{"d_model": 128, "activation": "silu", "beta2": 0.98, "lr_head": 0.00904, "schedule": "wsd", "seq_len": 512, "doc_mask": true}
Each number is 500 + 25 x the weight over its row's rms, rounded and kept within 0 to 999. Layers, rows and columns count from 0. Numbers have three digits each. The size before them is the row's rms in percent of the matrix's.

# v: layer 5 attention value, 128x128, rms 0.199, rows 126-127, columns 0-127
# o: layer 5 attention output (transposed), 128x128, rms 0.17, rows 126-127, columns 0-127
# up: layer 5 MLP up, 384x128, rms 0.199, rows 0-22, columns 0-127
# down: layer 5 MLP down (transposed), 384x128, rms 0.188, rows 0-21, columns 0-127
v126 098:471492491525526505510459516475531500507519531520471518475489481475522597457511483502508528461539502497492525526506484503481496518514509471455513457484534467496503548469519539488508514472491494517504535460476464493527506504529484491477490515510510542515486502469464476490533496471517486540521499480468471496527492507467525478523498532476489485502519508522495528511520449520470430514497
o126 101:552487482510495494502535482444480513477470500492526475481511476518532472507509475484541528495475494476501504539545548508520466504508510501522517494479514466539493456488502484573520496490476574477534502469467533521480517489507508472501481493551501503516559469504486484514485498466459505487461535521482511506477504483539488542505513495500509490481507498500468495521503533467456481471523
v127 093:503466509479509459491493533511482474489478451490530529487537535480506473515524459481496457543485527500509500501475488541534517497482560476519494513519491483512518478556455565479520438494488482529529523491483513485506457485512521511479520530500476525515473532481498500483514518524496491478497475558533511505527496450557521500467497495495508547479502495504516519500477470509476484504521
o127 099:464478446481470503509435481536526479531494481504470515513453467481510521511495542504472509521489523489514516504478506490473475522511544520484521463530463558529551506499460472528474508494536502474516508495487511494533529554530561509504489487518534468490494492508491477531519512458501486542506532474460498477528517505506503519482474522504512503554493512494493493524482504489460538514495
up0 109:527534436566503521520521469520450512474529495511501507457504472457514508489501507497541515543491523504515529524518488518506504496493550499503480489465466499531453467538533481465522523495491493547477477496479519509533535482486486485486451461486499486491450500516520505508523495511542489511543506496452489503504504504477514542490515475478489507477515491476485545472518542504505528480542
down0 117:528525464495561501527480477493509520464473505503541491503478491480485469502484498468501460513508514462484464486511484552494450515480480514554499489552443476515501482498477527502479539489485508519471480487529464523496514502519483546461473490475515491497512485537533536521517447478509501537482513504476518473503478521469522499438493535464524541522534491505483512501537515494511535501505
up1 102:513470539521469481513516493507460490487488504490509539466462510499498484543534504496502504510463518462503523472464482497494517470563495535526492480546489473490533489513502511486514522512558492510483499537525508511488485511501516513495517514499493508475503491458495520511493425472530515483488545530492431484457490480479462491494489528524534465494545491491541508493496480538488440474534
down1 100:466546524464508518502502476508484472514453513490503493488517520500477517501525492504486498454500520497529490535515516527504500502489503498489440524496509536488515484518530445494545498463500478506522451504491495492485452483523452481503535485467524472525506470533444522471560557532491535495501463494487547511477521512507496487538466502474532493470482498496507497514490487492462556464478
up2 114:523509491505470543498507493511475498494496515494462482475456472526526513498470494459523492486497559431540518488510549500465514500521481488517482482497492462504494483513523490494501508471547443480490456474524490546538505497500494555486541505539493475500480519498471482572507531490527492521514473487487537497481510492474504472488513462515521542518526489460513535478475494502538502494524
down2 105:497509505450507527526496499485469516473490467522507471522516496500494466495534506460510489491525512489532492489521505501457527497488507499516474492536535544486547507518475519514478515485502497462426497501531520534517503459480505525478491516530495504487562475525558501502522493489517490479509458464542488526448504495494504456511503514483541521451483546512508514490452556533516505472497
up3 107:509493526481513506495484480484532503501517551504520516486508492482492490472459515500523487494480507459513522500502476459535488499488493519502522486434531491482484521430483523559537536487468496468433507506519501532537532507479511492538473477483520523494478496469534523462494461479494473519478519467491544441478460512496517512479527530486521485500481528465470521506521502477508475481463
down3 104:486537508487473480449489516523505481518498496452492509547460499526479520535506497497511459450468499496484494506506493491506466476477512528530528509516523514472475490504522525550455506495516497479497505472526510499516514509507517520450494487505480455532471483528504511535482558447501492496505466518525504516532558529489479488465482544503466438490523520532531481526470453493484491525503
up4 099:480494453489532507500504476502510525519541491491508502500492480487497545496478499491510468490547532499469521534504516509496519506527504509494513506414448498511512472519489497525514477540513426529508487489447512513489485509523490493493521482495497503464486531477519455520489512489515498553495482476471553496496524522560515533503528512480480532491529484488528537489494521534456526536550
down4 102:506525450480473555504480495459525536464442508512489465505508508494508548518494518457512517494552483498488482482503507466506496487522503463517520502503506543529491525567497498502525498520513514517516525505539496494480498493519426533489504414487495504509501510487493497487527513513478477509488482511457505507465561515503546479510499527483537512451522463507476500499505491520494516502523
up5 097:506477503490541461456502530522512512515491510474487510512479517490507494494428530499444484492507519489513479494535445462493467453464456533483456492472514527501472525489493512466506499517508471519465481520473492502500481547474467470466548493483494486535516538504545492558510497525474479519534454493492515511526499509497488496505529486506506512517501517529560498503520504493504545471520
down5 090:488538497520480510488468515480522501458502500554492514508516523478531529511519499498523476471514501538460503518442557517481497511531497498513487520510483465486505459496479480513522520468556535489532523490486500472489492450488535533547458520560490480529527531481493489495514497489507522512519491487445478495488532484493509543511503517496536499462485532493467477535530508444479518497532
up6 095:495513495535520502490475484480480518521513505512482469492491489514524539452485498471529496484503529467550487524452486531526470518517500510495477449553467462481521504496514471535529477522486513479516474509453522504522511512502501485535517512512488526508508509514452523507535542479506477460511487488472443462513474513528462472478502515511497530534483530505463522491503446500535474569508
down6 092:522530508484536504490483529517475492479506451507488518513533502445483493524495510525505508512487506533503488468512537502512475544500520540518544515525505507466501534516496451491517525486512554480509532521483495504423455512520449498535506496507495519482470502507502518544512484518474523469501519483484520478518496536481529550481470495520510488508422542524489472479481546505509476484506
up7 092:492487545473475523509493518524518476552533492501480467481518525466512527513489528472501488519498495534529540464491483534490539500506531491510485492461469492520493531495505484479516501496468447502508523512487518500429445494476519493521538500538518455479478521498544521493492516452544509507537497497493475437516466508522476508528517495508499478518505503548535481482486540506458514531484
down7 086:515463526519567498480508484477486476523520534543478503525480487509452516528531508471507472483538526487494513481511462488475487511482519472518506495565510456472472469496483491525468502505500547516497502461507495522513514512479551485463466469490495496422479484463479502506502472515464484473493456512472534519510508501532495472472498526515471498461514475512454507512495480491493492546515
up8 085:465465570502525535510518502465489525500459516476453512478489531464520465520499546502537512486491535527493478463539517507486487475493492505502503481486493480492448515480517532465502473553497498473485490511519532493483459461524500493542458505527506492534481515464502522512465474465513494471532466503529494489499502471458486529520526486468497526470552478499496508490537478497505496535536
down8 098:488492500506493545465500506503455528494496476469503503488486543488412459515453520517526525519497538475505497560557485480518500494494489496497499485496509500530459493492519542500508514543540510511471511507539486511499524488505477532466471520424489505512507508436461493511473493539480503508476500503501463521508485488513472514466482508498499489510465473506550523505532500511483477462501
up9 101:502499499525508554518472521576459453466466465517503489482527469502492496540504513478494524466491498467494497511490484497500500499519521531525472533475508464534510515497537549511519551477452474533512480513500497451514487506513518480464521540481518505552520500448517464486458502490528523491523485516487502514541515546544499490464519480477514494518514505492513464487468502521518484486498
down9 098:504511517465483466527512475471509511501483506508513488511496521498483485467497513537526495502522520475479470534491477451508495535522515511516515471548499534505534559545464502495465479532536470492509567487487494463535435537510492530506482465469521501473485473480509475489486476498523465433497542500491508517490456503486525554500470477496476497511499500487503528527477496493523463469497
up10 123:454480496470512491529530514489467477459501500542484479456445528457426491520517468513528524503485530481485499506500494536505479494476472535522503510488473521468480512505491491476476534490530540519479526513490490509498480521517487445439518510554527499496518530527516487519510520533484467491498482454527501490505509518510467493548485507480498491515476504475534453457526537512495507486507
down10 109:490535486497500504487497470539468476458549483475492499510479497513523477473515514517474552529495491440518472534468479494543497519493514518501473501494478527411486494505491487523521489502536479512500472515478491465498493520479515466503484540558514515527488500512557481493506550511475530460501527516523490470491505521449513521478541535536518514526514479527526516501498534516513512483485
up11 103:496484543506549531473514491485565511509468459528487500519519517475573483506493506497464482511438492483536491485551504511504489494498472462543469478489489502506504464508499494475491478489564504528513496516496521509482487549514501498490534524456461478508492500503471487516519476483497475520492446499468541486470499504531489521517490520525482525509485518506440500541537504548511502482503
down11 101:525516490507509499494498490490490526502511517498485520468487469516497520500484489532550487484531542513528521494499467467427539461508481492471568474526463517483497503516460447512500521499499538496501521520522551477536495482500473558530485542488494509466480508469493474496488468493510504523489477501526485542488507487489493482519532442465550482506475501505494480505516497537533534514549
up12 088:541487484520507480503512524500551459502482503497516509513535502509472494492516502515536524459505471520502501483514476523492466467502446508464493475492496538489462462536475483527490492519514491550502501528461485480502493508462473456496533495522527488494499518441523515489567462502481555497500480504482471499533494489470496492507445578482501496490498497523492457496491499483511500491564
down12 089:487426507456430522524511515466514477468469508523502500504509490506511474456541468528473495532483447512477504504496465555483482510476486474514483538485511474485515496510517553509526515481487477520522492508525517499506480492499495532529498489505466475496480483501497454525517499504552476495496503497488506511475471522501510521460582481468472506511501522519510485453512484524480446494499
up13 108:473497416521525513486484490478508543520505520494480502498505513506523498479513515491517504498459497484495468512510466501462532475444447546485520492483498450486492496487502525499523539525523493501475502496514519486536525501559457493470458475501502515556502478510516499501519490504495494454487501506488504495507506477462551502533544522486531483547493469500476515537483498562487490458471
down13 111:492535523465491450516530513476500495488517491485493499493546486501480510549521507487494493498526514499509507493502525458467477463556510540504524495490495520473475521523497493500543516520520484484510504510556503540464519520486495520459564538469474451476483510528499508510525468530482466493475519518491480505486487522487502556436505469498519493480498483531497487492514504466480530566455
up14 097:480495516527503473501511490466476478464522494462540520508539548514466500510500472470478486569491491547484511481515507558474491495492514488468479493491508489546461455531472571500476508517506443486532520495491480502486477466522483549504466501514497497545528490500485478464504515438536474457533497522486480508512495491464507501501483503492488467496470490522478510512464497513499510475508
down14 105:510524543517490485505508435479518456511509512515522478472496494500476497471485488459498493513514452450465494501538529540488504505529482514500476570545540500480488534541518516492476537483467510518491487529496492470497529536486493465498477487554501489473464479503534509465469501518497501509439540495544460507504502478490517487516526525495520511534501512538468521511515525466485504528499
up15 107:472504492480553505462523468513474521521499533518503489486527534475462514443525514500456544509452498517484514524559503510476504495493489555517467519503474503475499474510497481496514498515481507513485556442495462515483511519487507477509542483500488473467487486506488474499476465513472480486498506529515459471524485502452503499520527469492526483497533517490479463454554519514535545502524
down15 105:480517534507486502490503510538504483509437512537500469519514510480528503536506495457489517468503512519515485504453458462496517524463513528471526525516482463530463516474499526529467563506539499477449549490548506499485525496489482472497509546444511528542460539511480510494524481483484462504511489507496481515505530484497496539508487509505473467493495499508518481521463508514511495449456
up16 093:465482486539495489486542512483509526460490500458478512531524466468532462502530532476501500519489546538480529480477470510493477450513463472531516492476519526483506499479563512494538489499502492492453512512515489505485500475465502512485484482492491466474535503536481559491487489502458447442539522517468438494467499516485478493492498517461518478543499495521486489509524483504487487499515
down16 095:526493508547489486537470474472504504512474509565503500501508456498496519510490524486515534493517482496444484483520473436484516488530548487521486507538478493465530488485491494562494502499493499483518499509496455501504547533470489491499467491432545499487488501512477492549465524499503523474479475541495491524480477520472479490539506514521516495526504452433494506539512485506500509494472
up17 108:515518514500514521495496513526449451459478476511508489486479443523497531487543503538462480463512447481494538495556522490509498497537479498506497492479492466494498509496539445498492525516493494498468497460473480497481536486453525535568477501526478494512503503500451472518518525500529483498510521508472504546496526492508483485485452466509460470514536498509495534479507511525530468504472
down17 103:458499492507555523485509562503469492510527518496487503517538537540509513465463497526453460498528516477523509454514558484496498516495487477490537517522501548456495461492523507487478490515488484457446498488501505499486492482510494489535545511517534478542520470555491512519501521516502496552513498523512494473491494519489541465489524518500517475510535495509520524482483550489451499514484
up18 094:530520503500475487448506551514537511502491516510552501488525482518438481499490493533501500533511535508496545522512435486490433512538481493495491524513473491491464499463522495485494502519479461483484500518474513480494518509467532453466498522489459463531519505494481489537486481502442495522470515529522494486551494453472511530525480517476538516512478515485510546523483510504512511486503
down18 093:474489520481521519505512448512487446511510513496500545489504557467508540486493497538493498476515503511541535512503516475478510476484510504501486516508548469516497543502471511478490476498499521540470516509521481523528490475508508528549455422497538509455502503517510487490462472435491497497545476457461460502529507513502510477499469509531457474491524506504507535494461484517483516508495
up19 103:456451543509539469520470491470515498520514458497528493484517512518460449494554466521463513512475505481515481502490524503486506508465496501483492461464476498515511473497488486542534503504534496488540507483488498487507486510538490513515518478498516541521524475501508467542470485504495523483500432520500493520534496520486522458413477507523482478517534513477494498547476504485515460522478
down19 101:453498483488489503470489506480502526493489558505521496543544529537492490470505495536477530525534494525481480501489513488486533552470507534497514505498502538468450475503512528487491540485514496526475466497489563493517494526481529457524510487493464538505463509477530525470520519473515464561469497540452498518519540507519460489465502485501519492499505482505503471498486506465458522470518
up20 089:494460489528537492494495478508522485455541505463436508473514483472506517499499488519484508512499501475470513499510496535462564469498499509496508474479535530528512432484480544505506522515513521538486477533514503546538495542471533524505541536483459507510490515506489488497491506480467495516494537480495496538467524495495482475531520524507535513438480480501497521520498469499447539525492
down20 104:473555565542465519525521507507481507487451505521474494505484510509507498480493480501521497463528482529501487490500497512533451477495470506497481481513514479540524521508489483488469503512476500489457511492470589504510474468531483511493532491501488516512500460512503506489482475486515498475484489539483530519467477507537537498495469543463465499481506526489491536515513513469458443444537
up21 105:503495513544498532516531487509469472513479461507463481502530543512469490504507498498496473474515487480522501484518528454550468455522486537498517511492541463489499487519468519521485510537493519514482527536534551471491491502523511473525510512521483488541529564506478503537502502525471494493486491518522510449453506515473494511521508427490504491465513502528531478512482525490489506434481
down21 103:522562491474476510535464481508497522530528589489519477493506514510507490455488467508484506507479496498477486483475494552472488477502514519497450504528496536493520549491497510500488509522530476448504464486540488539459526500476496504487490472486504500486495515529487483460530478514461473497496486508456468476532500523521515506482471496452506530470480480536523541459520522510463482514499
up22 099:475486490499516509472526498481505522494504559463495491522468488482525494477510538448486490488519508496560461540490478508504515488484515521525542488469500490460537454486540497505485466498476512514494466522494533553510522485487522479438526447470508511543499528503486484515521470479514504481483504479525533492538541522481457519521515486466553518470497519496513492516499497480483458465473